Weights of a small transformer language model.
Size: width 256, 4 heads of 64, MLP 320 GeGLU, vocabulary 2048, 6.31M parameters.
Architecture: RMSNorm before each block, learned positions, no biases in attention or MLP, tied embeddings.
Training: a variant of Muon for these matrices, 145M tokens, 8851 steps.
Each number is 128 + 32 x the weight over its row's rms, rounded and kept within 0 to 255. Layers, rows and columns count from 0. Numbers have three digits each. The size before them is the row's rms in percent of the matrix's.

# layer 6 MLP up, 320x256, rms 0.11, rows 218-260, columns 192-255
091:136180122127099148134135113152116188099152120097140142099135192169173090184140133124123164128114064122141122141073231113181141151085133073108130089164107165164099146148106141109160149129122122
097:108123098184157117175147172072101150177175192185182148115115138162105145081134152154174152097130149225124157080110122117197114078124102124111090133092133130130142175098169117152124139097130167
098:152082142194150131079042136120115114127133131103153068157110112179103113100122109198089103161135099094137133147129121160095116087152144111118152139112064123127172138127109134145108142182126143
102:168111151108154117137126107119135218168078171123144138142157110123125132159125133132139135113164118115100150160098128119121103144110134166145118094153099127148132121097155100077186157174158202
096:129102147148128115135117112081090109127140130092142110173113103169162100166140110121185136131142208116151086087185132084072085161126172125139106128105133091162146109053134089172126146078146107
104:129119150171161103075142188130124143153099159125082092122093127120076132141202170101149122107130110154134117139157112208136216134141180132144173161060112149180096160164091140060152145048160125
103:076087135154116155111130161178151221114135102227161114137127144144118120083163115095166143179138168135097095078171116138122156096135085126114102163096132101101163123150068115100108159142094102
107:109054151110186075074127081129110146126075067082062160146179133120136163139098100139056136111094240116099143189097081126135169123134148122165082131139118183175131076141156125167164157133123097
101:136143152104205201105079109112077141151161056069108141132120149149119178117155135119200119120138111123126155118085101113150173229153087160152136128145110143208150096114166114174168126170099138
105:198122134176162136162077108135152114174115122175160139059143074123146092131157103157119110124086069075148155123147178113153201115154165178129145137126119100130166109079108110096120179241149114
097:116120097091167067152125104111120119110121070119101157122105163102140108148070178171130139121167139140147158141137165147126116084113113134114112161086165148203159140167180117164151148157138114
090:109199108155155102167078136147124110138137112125136112132085176163082107124120133126142141126052192156126127135208138083147133142152111125121104134102110163119160124158130175131121101028081158
104:113135084157133171122180118068143127125082144161091127160179091186116126091185154192112089148184157198116086103137130165151124031120074111140122133152214138163135147156151154141116158159163179
092:075160156187096130117136106093126180138162137036119140116118115136110078116067193116126129114128129093065122171186103123132094161160133168136146137125120110157072120119115164161121157070169117
104:098171147078100188117136171176169172189150219109141250096109149199125126144140142109119061189133101177096153143129121137147094087128060162123097048165073061139085101126084085137105094121083144
096:085083109117154144170088130104129155088146121163114164146103125157108138155067163180121120122211121155170152105152108123114120114076104107197179145107118121137169129125125088145120113117119189
099:107108132164100128148140096199080155117148109097142185157178078121119167150117069124103113125120138140122085166164164152123139144139074136124138144140164195148155133174142143135216105108078139
103:115127182172109072146170100169124107138170101158118163135089090148084112130068096100142113117118042096151237138100073126158190163189140129185159181155148133172162130101123123125138153107111135
101:126136125122149124194147206117119114130156126125156147123107129193138124153105149129124116154087102172164117128120128156175136154136139078177158143191149096083143158148107158112125163113115190
098:127113130150147113092199148128099176149140136167140138199052114134093114125104148126219103139102143076157064195166128127110092114142175118122102112161137161170135126119099143099142114081138145
099:147117186160173135166164106105130181200135098107126124066106084098141131200076147104104119133145154143174153160118171114124060169118170184074150166100154125099090102198145125133127091123105132
104:102063105083141110117170150094092099117070141089136127135173075107084077129156171169094166083131094124143146148129147116106126159154145109116117160133112169169121137115115108147058066125124114
101:168192088121097077208156147113137174189130128161093144148081169180160133062142140092114146083092154141142087151143143105117162131174123098134154129103084128169132179140115158161141080162082122
100:104122097130161128169121207101165195162103106120129150112169114092130129093156157120134132133147140111076071183147059154178098141144085095189077173113115117131149101098087086166098137144120137
103:120123165125155139077105145150175112122146150134088153183136100129143134099123101135158084098122107145110154126108159125124106170121104132187111079097120126099157109158108129148108160100075123
103:135186128166138144176162126110108150160138176146087203125094128074158162098119120122123117148175124112176169127113106157174101106055187159088104154097119178129155091150142140052122120104134127
094:162083114154124087091133128167213077127158127093172113134159139103162176122181161181088164143099136073114108082151114151083093149152110166173113110186160130115178140133124142149130085065136116
097:163089093085108142069173068134097129131089140103174185157121095120141155176089141072129123140106120123162116178156197189151088116138153105158129118084107109158157080094133127096133164140113100
101:087136148122099126129160139133152102194141170156075115078136093123169155101129105130135077116152132134120163097143144107094136150120116127154129195179104122113165124107135138191162144096125144
096:057151063149096189099191131154148099114050146083145086094132132118113140112180136119130125095116072159113150117124114103110160108171154116138130158101078117118103104096139059115124124133074110
103:128138123118128065102087099147136196142087101169147157142145135047131135097165095116110173076124132157152132088175072137133142120161156146132125155132180128154143113089132153119101138121134052
102:130136099122140105134094119138118149144094125124024133169178069087089078104132155111122162144122067102144118152186134161175108093148150148129096124183104105101184111181108148118210105150114186
101:087132136101102150103131137085129130124104172126101084080172145114126148117150111123047111159147140161164188190038143158107141074145124106087049113137123165136085147125149115125092102192109124
101:130117109127142130110126127102198137123155067189158121142131103137072092056113152122216138148079085123137153147118149145116073081062159111153138191125114098152138080143097169144155136067134147
110:113136181075068115092168135127170151080162132107161095149156058133081154146139150114154105176162126159125155157153109151097174157150171156092109130156115116170136119084134139073135134163138081
091:070131182247148105077114150078118121093060111120119108199118107096121101050038144149121105134142116143135139103114112107099155134142098113156229109161108155115125151143102115145171105164148149
099:101179124169147112156126078114124069123070144154149117098186168132160140125168148143145161139124115092081155149161086117138107127088115073149084176070108135120148123110139213123118076172163075
105:130134163151104145112124110099147141118086114182080122171063087072098120080133176153139079180123081183162153111202193102151110100115150109115093139125125030131205112136127165125128096140153125
098:138124122157141154164077085109214169101152122154118128098157078159120172102109101080205127113108117146150132079155163062091140121164090137098156139111050080046136137141139134111141097124155136
091:137136113107140115099143114098111102189103158126106120136173160160112134111114105138105123130090167150136143134141206128135164134130125126147168094108143137140115068118084135117069152108123107
096:134108100131078124162114104126077158129123149119158119164137068140110188117173127090098147179161080060129110134143170128181043110122216163118121145159132112194152166091106082072173187121114138
103:086121090206141075151084102086133135123162182085132087088103153112126087086139097095127103130117180071108117152129142159107134124150166153105140129122113022125124110119078133155109133159169120
096:150087142124068066114172107084119132121203085146136199170129167107029112175135155152126128118105160137122178131135188187112113122166154137084082150182112113130066143077130105108126118088181154